Weights of a small transformer language model: 181M tokens.
Each number is 200 + 40 x the weight over the matrix's rms, rounded and kept within 0 to 999. Layers, rows and columns count from 0.

# down: layer 10 MLP down (transposed), 704x256, rms 0.164, rows 370-387, columns 0-127
# gate: layer 10 MLP gate, 704x256, rms 0.0828, rows 371-388, columns 0-127
# up: layer 10 MLP up, 704x256, rms 0.0883, rows 371-388, columns 0-127
down370,178,167,191,215,190,216,196,200,154,181,186,238,159,158,204,218,169,210,224,180,207,232,193,205,127,181,171,231,174,207,147,191,228,259,233,187,149,233,241,171,194,203,285,186,194,159,167,200,194,203,194,198,226,226,156,235,189,246,195,227,146,151,147,182,186,241,179,294,219,198,242,247,198,171,219,141,163,155,230,132,153,176,279,174,183,152,234,209,201,185,149,113,244,229,178,213,141,208,265,189,193,177,238,211,238,174,290,227,163,210,282,160,180,241,308,97,224,170,198,209,184,212,125,183,194,152,207,167
gate371,160,169,221,229,206,151,213,204,226,165,236,191,126,217,277,252,241,223,180,230,170,191,215,205,150,199,213,236,255,145,210,196,207,204,255,258,225,196,194,197,276,217,183,230,149,235,210,188,143,183,281,216,164,170,220,160,186,245,164,136,155,230,149,196,193,229,245,181,234,221,265,223,164,249,176,212,218,171,178,154,217,157,207,266,296,214,215,152,134,194,141,179,137,195,260,172,229,191,187,211,207,223,224,237,266,275,187,204,194,182,168,251,214,137,224,145,159,201,123,252,272,198,221,195,204,165,189,245
up371,217,230,133,207,183,213,237,176,165,188,209,138,141,285,251,198,232,202,167,218,201,203,189,205,239,205,182,190,159,205,213,114,136,174,214,227,151,252,174,267,205,245,194,129,139,194,166,165,220,178,222,204,211,185,221,157,184,199,255,279,159,233,149,162,186,174,212,216,126,285,169,249,198,191,226,177,233,114,146,171,234,214,191,173,234,209,145,216,216,230,230,158,220,213,257,238,198,159,225,276,149,201,176,206,245,246,203,147,226,181,141,169,183,107,182,206,223,162,178,237,232,188,244,181,201,164,187,257
down371,203,177,180,150,190,216,188,178,129,175,237,177,180,256,182,182,261,271,144,143,135,284,285,214,230,215,204,212,209,185,229,223,238,180,189,206,165,214,206,189,188,245,162,199,206,263,142,173,254,185,256,135,157,245,252,182,157,156,223,193,193,154,159,214,160,141,226,149,227,171,163,155,244,230,204,139,161,177,167,224,219,234,193,171,171,174,111,241,154,206,238,173,231,231,169,174,193,175,204,216,178,122,234,191,32,221,107,221,182,235,192,161,124,280,223,216,188,254,215,284,247,138,252,225,306,200,181,167
gate372,192,240,171,263,142,253,189,135,189,215,196,231,234,207,177,162,170,173,193,261,245,200,217,121,220,242,190,149,186,209,251,224,167,262,199,281,178,153,261,160,225,187,230,186,167,214,177,218,247,212,200,264,204,135,197,121,187,283,202,228,163,150,214,230,136,192,217,187,212,229,173,277,207,163,238,160,230,206,205,253,227,168,177,200,212,254,216,160,173,204,202,178,141,196,188,254,187,213,222,174,163,236,185,214,133,258,243,245,233,249,193,220,201,247,336,167,166,154,105,215,232,137,175,247,232,208,189,164
up372,245,215,195,133,262,190,227,242,176,226,211,200,211,186,217,194,189,146,227,116,189,150,188,211,129,241,229,158,243,152,204,202,187,133,194,206,180,209,189,265,158,106,206,200,176,182,141,265,152,257,205,192,135,162,227,190,151,200,171,194,181,188,223,177,261,160,197,188,233,204,165,203,259,176,210,139,232,115,203,172,170,148,161,169,223,245,229,178,236,212,163,188,243,206,163,250,213,246,214,179,206,205,213,136,236,228,166,255,235,302,229,219,204,185,287,218,177,144,263,210,247,182,263,190,180,237,206,239
down372,229,120,175,191,180,152,174,172,191,191,263,243,159,167,155,205,198,295,196,216,250,243,213,183,242,220,226,202,216,162,196,159,238,195,228,188,87,206,184,211,206,194,177,189,205,223,203,186,334,186,245,143,129,201,153,143,222,174,214,212,241,179,151,222,185,177,247,223,185,253,177,225,216,131,233,186,184,197,202,188,188,136,218,202,179,173,217,192,188,158,235,209,207,178,220,178,246,194,234,116,287,172,172,235,237,203,217,286,213,222,191,193,199,216,206,173,185,194,195,183,187,200,201,158,202,146,210,173
gate373,213,184,235,247,153,202,257,229,228,195,185,236,214,234,158,233,174,165,227,174,185,192,194,218,220,137,269,194,190,217,246,186,109,252,175,258,206,225,231,168,187,174,144,267,201,278,246,258,156,248,143,258,255,87,204,208,202,166,227,256,224,190,223,257,166,223,209,247,231,149,188,200,121,197,166,161,223,210,190,181,164,253,235,196,196,177,171,258,168,273,172,150,212,213,342,234,172,221,236,235,174,172,211,154,230,116,223,123,151,204,258,246,212,213,275,223,236,179,133,212,138,197,275,177,197,208,222,198
up373,268,189,229,218,197,262,183,135,303,230,221,242,222,216,212,219,202,178,164,145,214,189,197,200,202,213,175,209,251,211,219,214,191,309,143,229,208,189,186,189,230,209,235,188,226,248,236,221,231,181,280,138,170,191,198,163,173,244,194,247,157,187,175,231,115,216,190,185,167,248,216,204,189,237,263,181,176,209,122,213,252,197,153,245,232,175,151,184,184,279,248,246,164,236,220,256,225,192,118,110,183,196,176,125,152,169,137,189,216,145,122,207,311,244,120,222,211,183,229,194,202,136,226,185,229,215,215,212
down373,261,259,186,266,245,221,141,210,280,149,139,139,228,213,179,108,155,208,202,265,207,273,170,130,204,169,217,269,240,209,194,154,200,189,283,167,262,207,178,242,188,216,206,164,225,212,172,208,122,192,268,202,223,232,197,230,238,195,214,190,213,261,106,168,105,194,227,187,236,201,164,235,257,263,168,213,177,201,200,214,209,124,179,282,198,146,112,202,182,170,216,261,161,210,247,238,219,242,251,185,242,274,235,238,187,179,161,187,143,169,235,182,226,213,155,120,205,186,254,161,183,229,202,179,198,186,157,149
gate374,224,207,135,194,157,198,229,208,196,189,177,207,206,226,191,173,248,266,141,233,167,163,130,231,178,141,193,218,171,305,199,174,211,237,235,231,215,133,157,231,103,208,125,139,196,258,201,166,272,205,210,162,246,94,175,191,187,215,163,173,270,143,146,208,240,196,287,236,223,262,228,225,176,194,234,221,272,196,157,163,156,207,137,157,171,134,203,144,233,172,165,177,199,160,172,214,180,170,215,202,196,188,130,244,220,121,230,125,198,210,231,217,175,229,177,247,182,192,228,292,153,164,184,147,176,176,187,158
up374,227,183,202,204,268,106,232,171,201,129,205,237,189,271,234,216,190,157,184,109,190,166,159,165,166,207,220,207,209,207,113,206,147,291,218,225,152,229,191,202,223,207,148,202,223,202,219,229,252,189,180,180,197,237,250,215,160,197,195,200,176,205,247,204,174,157,244,210,186,266,200,210,176,258,222,154,221,193,281,223,167,217,216,186,197,195,185,216,176,186,258,216,120,240,193,172,184,221,232,209,276,227,268,224,262,169,235,191,128,245,217,166,228,154,193,178,255,191,240,240,223,215,216,153,190,200,205,195
down374,219,198,173,212,180,167,201,192,133,179,226,133,248,273,207,221,209,229,207,232,189,236,162,195,228,160,237,167,197,187,198,166,281,248,171,264,160,221,199,222,242,230,235,203,189,209,271,155,243,228,167,102,167,165,232,241,197,202,237,189,224,227,151,137,258,181,191,311,277,209,180,244,145,219,196,240,228,235,144,257,180,298,184,181,248,175,209,134,206,200,175,209,191,169,170,160,164,246,172,212,244,173,199,174,183,157,201,160,277,238,166,159,180,233,143,176,186,186,174,229,184,187,155,243,245,211,175,201
gate375,209,288,181,217,185,167,275,180,176,142,227,254,167,135,255,219,167,216,137,166,211,172,276,173,206,167,249,172,126,179,202,239,235,195,239,161,199,196,261,255,189,88,157,202,207,204,183,209,177,302,172,120,182,156,255,147,144,234,204,219,234,253,262,162,205,196,221,113,225,271,208,228,139,192,115,209,158,249,160,177,240,138,208,268,147,141,233,127,266,212,202,194,164,201,219,163,152,242,255,265,180,158,198,241,175,223,187,217,150,198,182,196,219,229,153,204,172,221,119,268,182,320,193,247,224,152,224,118
up375,184,239,246,199,198,136,213,230,178,240,229,174,221,142,287,173,228,252,144,226,225,239,311,123,246,229,241,177,189,192,148,126,160,219,151,183,177,220,215,240,208,246,283,146,231,236,176,247,226,220,225,215,176,240,213,213,143,187,202,147,186,122,229,218,256,190,199,173,217,267,207,191,242,202,194,193,146,163,191,276,183,243,190,186,224,262,183,154,158,185,170,137,248,240,271,201,159,252,229,173,224,165,210,186,260,198,249,262,268,171,174,104,183,141,195,141,168,147,186,137,201,227,235,223,260,186,228,148
down375,185,166,196,200,203,184,195,137,218,203,251,245,196,122,216,243,227,147,190,253,224,174,226,171,164,119,179,117,258,177,224,200,213,140,231,333,188,144,211,181,199,207,221,182,237,160,174,232,181,159,185,246,221,225,203,258,159,198,189,211,259,188,291,214,250,193,171,195,272,162,197,218,199,166,172,191,269,189,178,143,192,198,222,224,154,212,201,212,254,172,206,232,229,187,105,235,234,178,170,246,202,189,182,239,158,170,163,260,237,124,237,161,247,242,172,179,216,143,187,184,224,167,220,172,229,143,244,255
gate376,168,186,153,227,213,229,154,187,143,171,170,200,205,223,294,187,187,200,204,215,230,225,216,187,205,146,231,121,234,169,120,109,195,159,172,164,199,164,189,204,172,233,187,199,227,187,166,172,309,130,178,210,194,165,170,205,188,240,183,183,167,200,295,219,220,307,204,171,186,211,173,168,144,207,178,264,185,234,230,107,207,167,196,208,220,203,179,178,166,138,230,222,201,276,143,174,142,214,220,233,222,190,191,228,198,145,214,166,145,221,225,219,177,223,142,279,150,174,156,231,134,248,150,223,188,257,211,140
up376,216,237,223,254,203,228,207,149,225,177,216,207,197,204,190,237,173,214,195,245,263,184,172,235,245,184,243,203,197,171,168,261,264,164,182,220,222,228,255,268,210,263,288,217,224,221,208,216,162,192,278,228,221,231,167,173,144,129,214,253,236,159,216,197,173,108,242,192,205,152,232,220,258,244,144,236,184,166,170,163,210,163,129,239,195,156,202,134,181,247,247,251,203,215,182,193,154,155,134,220,250,215,203,213,171,166,231,185,183,202,180,241,273,109,205,256,191,149,251,249,209,248,152,187,190,126,189,291
down376,215,181,232,286,244,180,242,189,190,202,216,201,149,141,190,223,173,202,205,169,202,126,285,173,181,152,192,168,168,174,190,172,231,201,183,171,211,197,169,148,263,218,197,255,194,188,91,183,202,166,228,279,181,172,270,226,143,183,166,176,176,254,149,235,199,248,179,226,216,224,104,214,220,235,260,205,234,216,185,159,155,200,208,85,183,205,149,179,250,163,191,154,176,168,164,135,162,147,165,217,103,210,268,225,161,194,185,214,200,164,179,199,194,166,186,188,215,161,147,230,172,187,188,136,248,253,202,106
gate377,198,213,158,190,134,160,266,263,197,256,142,206,242,206,169,240,188,216,187,224,211,182,160,208,246,202,164,241,210,120,243,196,147,195,203,182,253,220,167,149,217,198,279,225,266,214,244,185,323,169,234,188,220,125,188,91,157,161,189,168,200,188,230,199,179,188,225,205,158,170,243,242,228,209,162,246,218,194,201,186,245,187,210,251,158,139,236,228,110,196,277,194,89,168,179,263,257,164,147,188,185,166,167,158,156,208,176,195,199,200,196,206,151,174,241,190,162,175,206,94,110,214,215,202,142,175,217,213
up377,116,158,159,239,221,223,208,238,250,271,222,207,171,205,173,200,293,187,279,188,232,250,237,174,160,119,198,151,219,253,158,205,241,239,180,174,189,214,137,199,264,245,217,144,238,147,256,219,251,178,213,207,257,253,238,216,205,237,256,296,198,197,216,239,213,171,142,240,251,201,135,213,160,175,253,213,125,202,246,193,205,171,189,185,138,128,189,179,155,269,233,196,192,211,187,191,196,175,223,202,196,205,200,153,192,217,221,237,167,224,168,175,256,208,261,174,206,128,254,160,217,258,130,210,116,128,159,234
down377,189,232,225,197,268,235,167,174,223,214,222,199,228,207,200,221,123,197,228,187,183,173,269,227,122,212,239,132,194,215,250,268,226,165,213,181,237,137,187,272,191,220,188,178,188,261,264,246,221,163,202,215,179,235,233,172,218,175,291,166,214,276,150,176,138,217,173,214,166,172,102,229,188,318,226,167,252,198,216,209,169,226,148,167,223,192,166,166,244,243,161,212,285,244,281,125,225,203,231,244,237,160,173,165,159,233,253,185,215,260,175,173,218,215,233,181,262,156,212,269,219,197,189,215,177,238,218,194
gate378,188,164,206,198,211,158,159,214,163,263,203,271,215,274,163,181,152,255,200,143,172,236,147,285,246,98,200,233,189,160,225,195,222,251,229,178,192,193,152,192,207,214,191,139,179,226,186,192,194,205,208,173,179,175,137,168,239,135,115,153,219,268,143,239,236,243,266,225,189,157,136,193,164,201,229,186,229,188,226,188,242,236,196,172,165,173,149,180,266,177,276,203,203,236,157,270,196,145,202,228,215,222,213,174,182,232,243,250,152,191,121,191,187,216,244,274,176,148,203,196,115,177,206,210,199,153,239,108
up378,143,202,210,179,186,204,134,204,269,156,238,156,198,192,247,188,211,185,193,240,194,244,145,177,189,184,132,209,169,201,198,237,180,235,185,124,220,196,249,170,242,219,220,169,137,210,192,276,199,159,231,192,166,248,191,249,232,286,184,237,235,262,237,191,181,219,179,192,221,125,209,163,230,178,239,183,207,218,225,177,199,151,209,252,268,221,186,265,236,160,302,146,145,200,228,99,209,258,170,120,152,258,185,318,232,179,197,207,184,194,210,243,199,169,230,207,166,163,210,163,181,276,189,233,215,228,196,231
down378,224,171,171,126,245,218,179,183,213,145,185,263,243,192,228,238,210,238,174,215,189,224,192,187,171,159,200,158,245,171,175,154,226,217,171,140,225,192,111,218,140,130,227,174,175,187,149,241,74,281,195,260,209,166,234,194,184,236,211,198,216,197,186,223,210,217,144,165,302,277,221,221,255,130,198,269,158,180,252,218,226,202,212,147,242,196,139,220,142,230,222,165,239,203,224,191,211,256,218,199,281,208,242,207,193,237,206,168,212,214,217,266,257,141,235,159,175,157,140,214,216,210,246,198,244,193,180,206
gate379,254,186,222,232,150,153,230,236,242,207,188,190,180,191,185,242,223,215,202,198,230,143,273,208,224,189,165,86,190,213,170,194,97,208,252,224,189,199,288,192,222,156,239,180,164,285,195,219,168,189,166,244,163,251,170,232,181,227,276,146,173,214,185,202,168,252,265,233,203,269,187,225,202,185,227,241,252,175,211,200,243,196,184,179,122,164,214,291,211,120,225,157,274,177,215,191,198,254,130,152,256,208,224,196,254,212,181,189,189,192,139,241,169,150,162,238,247,210,227,203,217,210,202,160,256,193,312,222
up379,212,148,139,232,289,226,192,187,185,194,268,250,165,215,242,184,161,214,214,194,192,181,170,180,154,228,110,189,195,217,156,174,189,296,195,160,120,206,232,211,175,223,252,185,195,188,171,174,213,220,146,149,163,213,153,212,198,227,192,232,121,208,240,173,170,299,197,251,236,186,208,226,223,174,200,198,149,272,255,146,184,121,240,212,168,207,173,199,174,133,206,236,219,232,199,175,187,253,217,200,176,188,80,257,155,225,235,231,214,167,230,239,186,198,212,166,150,150,254,249,267,262,144,276,178,236,197,208
down379,140,195,221,199,228,221,181,256,225,243,195,154,207,314,219,184,96,175,162,163,139,219,197,173,194,227,200,126,182,238,168,150,128,150,177,217,158,237,166,188,251,187,221,197,104,172,160,185,200,213,214,193,192,176,238,250,235,253,147,167,163,154,183,262,166,212,242,137,223,110,164,172,202,232,190,251,188,154,171,199,138,227,207,177,176,184,278,272,237,171,235,247,204,151,253,153,182,196,155,216,160,196,189,230,200,230,196,276,175,222,177,229,288,180,226,200,191,182,232,199,268,255,227,196,166,150,232,225
gate380,199,185,188,273,233,199,259,268,188,119,156,156,209,215,175,184,230,161,304,176,246,247,273,168,218,209,208,207,258,233,160,244,218,221,208,198,245,183,278,182,275,226,190,218,180,249,113,245,277,186,154,152,183,133,109,192,233,230,216,207,190,235,252,205,161,202,203,149,133,250,231,189,170,230,148,158,232,242,190,156,243,181,234,187,176,241,192,182,204,140,210,189,221,135,200,239,183,266,199,195,215,227,144,263,235,204,146,228,154,262,201,198,279,241,204,246,214,236,199,79,189,234,152,200,139,187,185,291
up380,158,229,162,265,189,202,248,185,162,148,207,189,170,189,196,204,141,200,231,240,162,198,239,228,209,168,175,242,145,169,169,230,216,215,234,183,180,197,170,271,242,203,219,253,174,187,190,236,121,186,194,173,178,218,241,206,170,204,163,226,213,190,204,258,135,166,233,215,232,217,161,188,215,160,200,217,207,294,237,143,241,198,231,211,181,198,167,234,200,163,317,264,193,239,149,204,171,186,117,160,276,259,230,232,151,190,128,242,191,211,206,208,226,179,201,143,296,168,156,150,214,183,208,237,183,285,209,146
down380,184,170,206,142,179,203,219,204,193,216,137,222,199,156,245,186,194,237,209,181,194,228,249,266,223,230,145,205,201,287,159,201,227,197,123,251,145,161,208,159,239,177,148,171,143,256,120,289,162,188,193,209,233,196,195,147,223,181,258,169,203,205,148,235,224,191,215,238,220,192,181,267,188,226,191,226,209,174,208,240,251,162,166,179,193,221,237,190,207,263,254,247,198,165,231,218,247,187,282,241,160,237,174,184,240,250,220,252,179,255,204,183,196,247,176,184,244,173,209,203,193,216,245,189,201,163,178,147
gate381,209,212,197,208,192,228,203,212,183,167,225,189,264,192,97,219,182,165,203,224,180,227,164,196,226,244,238,130,187,171,258,203,174,236,221,215,181,173,160,128,212,227,194,201,232,176,191,264,149,216,210,163,164,308,217,212,168,210,219,179,201,161,238,242,167,205,244,188,228,182,212,215,263,282,152,207,244,236,178,201,183,211,226,207,97,151,207,131,160,229,296,201,123,149,179,222,164,266,239,219,148,232,208,155,165,194,247,105,265,217,206,207,215,166,283,248,172,237,177,143,164,206,227,240,184,184,239,203
up381,245,203,244,160,263,235,208,206,253,137,208,161,222,150,166,109,200,169,236,230,126,115,221,182,270,182,211,215,254,198,235,141,156,258,231,184,173,226,217,149,243,200,272,136,240,212,153,214,128,184,175,194,146,161,192,148,235,234,143,260,167,185,227,141,176,183,239,234,190,156,175,230,158,257,147,208,241,194,241,224,187,179,193,144,187,187,191,229,240,128,254,223,184,179,229,254,172,248,169,194,238,193,107,182,224,194,225,168,175,240,151,219,240,191,186,344,237,170,224,225,230,189,190,184,279,212,201,180
down381,132,233,244,186,241,151,130,198,221,199,154,174,164,138,175,174,153,170,168,112,223,183,207,205,167,170,182,192,159,199,199,257,211,190,247,175,102,184,218,213,264,173,183,213,186,187,192,216,244,91,228,171,222,210,229,221,203,277,173,165,234,185,101,220,164,238,173,140,210,159,192,231,185,180,238,208,187,204,206,135,205,229,212,179,144,122,182,192,187,183,165,181,223,123,335,187,182,161,242,158,238,195,159,197,166,182,208,175,219,209,192,249,226,247,206,197,179,107,236,256,201,201,225,158,201,172,161,236
gate382,175,142,228,213,132,197,230,186,226,236,185,163,241,229,95,248,138,229,191,236,184,149,200,211,283,154,179,167,189,170,100,180,235,239,192,187,178,192,152,165,174,201,168,127,186,174,177,203,143,277,128,258,113,263,218,202,226,176,198,290,174,178,190,185,208,206,218,223,223,193,178,145,225,205,231,170,179,221,239,167,242,197,287,243,153,200,165,219,207,157,212,215,172,210,225,205,206,213,182,258,245,194,193,198,215,186,119,224,212,295,167,242,160,168,251,187,179,259,263,171,213,233,247,205,130,215,186,233
up382,161,226,174,248,174,200,265,191,173,177,208,212,268,268,144,160,213,201,207,184,262,189,161,201,217,151,209,140,235,163,178,171,210,213,274,259,221,164,89,185,215,245,216,252,211,180,196,186,252,174,253,259,198,206,146,206,218,168,188,249,178,140,120,248,267,169,219,281,240,190,206,228,180,268,211,231,197,194,208,169,228,211,195,298,191,270,184,219,284,183,171,214,198,182,141,117,200,216,196,183,104,240,205,150,212,192,225,184,184,217,211,262,189,139,264,198,234,191,206,229,184,238,219,218,200,182,130,259
down382,222,203,253,178,163,133,187,186,79,226,263,241,135,231,236,237,150,190,204,273,111,187,225,194,151,177,148,150,169,202,240,225,150,180,153,232,226,328,210,275,166,199,268,191,251,193,203,191,277,186,161,176,217,234,97,270,190,227,190,170,258,217,167,184,251,155,125,189,239,182,255,219,202,161,210,143,207,175,198,154,230,169,194,245,215,217,205,266,156,166,207,166,216,231,198,266,219,170,207,182,259,169,199,207,199,164,196,259,179,172,208,184,196,155,130,240,192,236,200,189,240,203,235,200,205,201,275,248
gate383,247,253,228,190,299,191,148,179,187,243,187,197,180,200,212,279,225,176,164,250,169,186,241,155,181,229,160,201,129,192,211,197,217,247,183,184,162,134,259,195,264,244,253,257,190,183,194,193,94,174,167,168,288,192,246,169,232,131,219,256,150,167,244,192,145,145,268,202,176,236,274,154,174,262,223,216,193,157,185,236,219,180,179,216,175,157,92,244,166,195,194,143,219,180,244,142,156,237,169,161,154,177,185,223,274,273,189,261,178,220,237,211,236,190,260,209,198,220,167,238,227,191,203,203,281,224,177,261
up383,190,201,219,155,195,196,215,188,202,142,128,190,103,237,221,172,217,183,226,163,197,198,289,266,216,177,224,212,174,144,170,247,275,254,232,150,213,215,124,194,167,192,194,219,192,155,221,169,256,167,214,194,252,187,146,250,257,161,240,185,288,221,225,182,193,219,268,251,233,209,192,205,139,241,209,259,139,200,210,192,205,150,207,274,161,147,222,171,148,217,178,138,247,228,131,141,106,202,222,204,179,236,226,208,228,199,220,198,174,185,184,189,247,253,136,194,255,203,207,172,151,180,223,210,121,140,242,244
down383,256,186,181,203,170,170,255,206,164,135,247,219,258,163,267,198,189,245,199,174,194,197,184,234,115,196,201,186,179,231,210,206,186,197,158,143,244,227,224,132,153,151,150,213,195,266,209,164,207,230,229,170,133,163,169,245,232,227,147,167,165,164,270,190,258,182,141,93,194,191,263,206,251,179,223,203,179,180,211,215,247,181,176,178,166,114,240,310,203,247,228,214,151,211,293,246,261,245,137,178,192,89,190,245,200,98,192,271,229,188,165,262,161,196,181,184,129,159,158,235,190,187,217,154,206,231,195,179
gate384,180,132,286,285,187,252,185,231,165,180,258,215,154,212,186,196,199,143,168,192,172,213,173,238,226,179,208,204,169,174,220,222,156,260,180,191,232,182,174,141,184,161,219,193,171,220,160,241,226,234,157,229,246,226,219,161,197,197,219,196,186,233,192,220,171,164,142,170,210,160,222,266,183,163,219,183,231,216,215,204,185,184,221,236,220,181,232,135,264,201,257,146,133,82,173,256,137,234,288,232,293,348,271,231,242,182,137,228,211,252,203,148,204,158,188,225,203,245,283,185,266,152,175,211,200,221,186,137
up384,213,252,256,258,224,218,169,198,82,163,135,297,187,250,149,223,226,109,188,198,209,278,219,195,242,214,190,167,154,174,200,154,125,131,225,231,204,167,193,200,219,186,180,211,208,216,200,195,168,163,152,207,150,204,296,148,198,191,151,169,186,261,229,159,215,131,232,245,178,161,166,202,210,150,206,171,173,245,150,232,255,214,225,193,189,171,166,186,251,154,231,252,215,159,133,162,174,224,231,185,176,188,188,184,274,185,165,208,137,132,143,246,256,113,242,194,203,106,232,192,181,165,144,181,163,235,255,150
down384,169,187,216,191,189,176,216,179,203,213,213,163,242,176,210,168,211,246,117,174,206,206,269,190,242,218,274,245,130,204,260,186,157,144,244,192,156,220,187,223,196,222,186,193,218,211,240,183,313,170,225,198,223,152,139,192,201,151,145,290,238,203,242,204,282,176,223,277,129,211,232,163,192,177,247,114,236,276,205,181,160,181,169,210,172,165,181,192,194,229,181,121,180,258,223,261,126,139,206,128,245,203,229,253,264,148,191,178,221,169,204,152,212,153,216,151,179,220,207,290,257,201,180,145,226,223,215,157
gate385,261,196,203,178,195,123,231,103,201,231,182,168,196,177,162,178,208,189,123,188,177,191,158,180,165,124,198,221,195,190,250,214,139,236,202,138,271,216,168,233,263,165,214,233,235,216,244,213,203,215,178,246,196,185,230,184,234,168,206,200,204,142,209,224,133,128,142,143,224,156,152,103,179,145,262,267,189,244,198,251,129,148,186,216,140,124,212,144,239,152,214,200,205,218,208,155,243,135,203,205,232,183,233,250,185,241,249,221,240,166,251,235,162,178,195,220,230,212,93,211,216,200,163,246,189,145,242,197
up385,252,188,173,188,243,174,284,198,245,239,236,219,274,218,247,255,173,242,238,250,225,217,236,213,177,179,142,151,231,219,157,249,203,218,238,152,250,166,219,143,237,136,197,197,209,235,262,221,147,203,159,223,238,178,282,203,155,192,213,222,240,185,177,252,198,171,193,178,277,179,226,215,234,201,204,137,217,215,235,191,148,190,213,182,204,218,238,153,217,207,142,126,157,190,160,173,211,182,241,187,197,233,228,199,177,128,313,245,230,209,194,243,205,212,231,278,171,211,154,205,212,212,209,134,160,249,218,186
down385,216,182,192,164,190,192,200,167,229,186,239,170,207,196,207,219,205,190,221,152,176,246,205,278,162,247,244,136,222,284,176,217,178,121,191,228,191,253,210,230,275,186,242,215,247,204,182,206,157,170,271,232,170,247,211,144,254,243,197,195,161,206,136,140,196,212,172,179,217,221,284,195,162,236,160,144,219,225,221,215,144,183,186,205,195,202,191,206,176,228,174,195,208,143,217,196,217,131,160,191,156,191,228,247,171,233,247,253,204,200,197,216,194,247,188,246,193,200,266,245,221,182,144,203,186,223,178,201
gate386,226,236,178,213,179,199,234,199,249,179,269,245,227,250,225,272,171,177,192,157,171,243,245,218,258,180,230,163,203,194,188,231,203,221,145,170,234,180,252,179,145,196,168,200,148,136,173,153,161,246,180,243,223,153,286,210,249,139,190,171,178,100,200,213,197,193,268,133,264,228,292,297,158,231,209,251,193,125,158,238,186,146,258,215,154,233,190,196,205,204,205,195,144,136,215,169,221,184,179,252,202,170,235,237,117,213,292,207,209,234,147,259,220,116,177,245,246,209,151,144,161,134,283,192,221,212,178,166
up386,239,212,208,188,211,183,233,179,190,269,120,327,183,153,199,104,199,166,190,232,247,193,227,179,254,210,191,207,263,151,187,227,251,190,198,200,192,183,206,173,222,270,182,192,311,282,189,275,238,260,175,209,251,148,196,209,183,254,199,291,195,189,165,216,251,135,175,238,260,154,200,143,204,174,190,153,191,337,218,148,238,225,208,218,207,187,170,280,232,179,216,174,114,175,118,207,195,201,207,154,274,200,201,189,213,185,209,164,194,200,201,217,230,256,246,265,165,123,263,166,199,249,220,173,194,108,256,195
down386,134,217,237,306,154,153,191,242,196,239,138,221,212,139,114,197,214,182,127,175,184,147,189,175,184,245,206,201,298,201,255,276,209,189,284,173,238,237,230,265,252,222,198,187,222,187,137,242,139,190,102,220,190,200,129,215,194,152,160,178,239,257,177,164,112,166,238,215,137,175,157,152,225,278,249,139,173,218,217,164,209,172,190,172,180,160,213,223,149,174,160,221,160,143,158,175,191,215,249,172,211,248,227,165,193,160,192,213,196,144,231,229,236,246,246,230,170,191,199,236,177,199,232,186,207,140,177,200
gate387,146,225,181,201,135,175,221,196,195,249,217,153,211,203,176,195,235,181,196,197,188,306,230,222,168,239,180,203,167,212,183,200,178,221,229,171,253,223,178,223,228,166,235,230,239,156,153,200,280,263,135,166,223,256,229,162,258,193,163,233,209,227,116,173,256,226,162,188,231,167,176,184,268,198,196,226,184,211,188,170,218,175,165,248,175,131,250,160,216,273,226,172,197,174,203,269,226,248,211,226,232,201,166,166,201,254,278,189,120,227,133,191,221,212,229,198,279,208,188,218,178,137,166,174,185,186,208,163
up387,174,228,242,124,214,262,261,172,230,183,223,213,268,201,248,259,199,197,203,188,237,220,175,180,192,218,218,205,266,253,177,219,233,266,183,181,155,153,209,256,213,263,213,233,158,193,255,191,166,160,243,247,240,137,213,245,209,195,217,254,173,151,161,151,182,228,204,158,242,151,276,190,195,180,223,177,156,198,181,198,277,157,143,225,156,228,180,167,194,203,237,95,210,152,207,228,235,194,221,160,140,306,126,133,237,250,245,196,227,171,228,166,139,200,98,159,207,252,228,264,243,196,213,207,184,301,238,294
down387,222,227,271,206,218,258,174,227,222,209,205,171,291,182,190,163,163,330,171,175,204,281,214,301,254,197,193,209,166,170,148,231,161,207,186,159,194,220,135,117,254,157,259,207,257,171,234,179,171,203,163,269,203,218,178,160,256,189,175,260,217,273,138,234,192,313,167,213,256,191,227,159,145,217,230,150,217,247,196,276,148,214,211,179,294,177,218,224,220,167,278,222,253,215,231,167,237,238,288,239,174,201,243,194,145,211,240,223,230,176,224,233,239,72,107,167,187,248,194,161,276,162,213,211,234,255,210,175
gate388,219,221,274,80,213,227,141,189,221,223,207,219,232,161,170,230,256,191,163,160,114,216,234,207,139,173,190,227,170,181,228,122,201,240,184,251,152,229,258,139,249,84,187,192,188,138,193,230,188,240,142,158,180,238,180,140,216,199,186,214,140,238,182,149,175,215,184,174,246,249,193,230,228,229,260,222,189,184,237,273,151,127,191,219,150,191,173,277,209,210,107,156,212,133,180,159,217,150,188,231,240,110,188,225,237,224,175,132,279,295,283,222,145,116,281,253,225,202,168,168,121,193,210,156,181,180,196,246
up388,160,198,140,246,226,199,192,154,157,222,200,145,180,303,207,188,271,152,126,232,185,195,215,192,140,259,215,231,149,268,140,232,182,244,208,118,206,209,293,178,182,203,158,231,133,274,278,157,165,149,237,223,214,105,172,233,216,218,170,118,215,221,199,265,234,258,236,283,255,176,220,202,228,241,140,212,195,162,204,217,226,146,242,196,131,215,198,215,241,112,245,189,218,211,139,220,171,249,145,216,104,184,158,146,212,223,171,240,304,129,214,236,237,152,256,142,134,183,279,245,266,277,204,130,213,210,190,217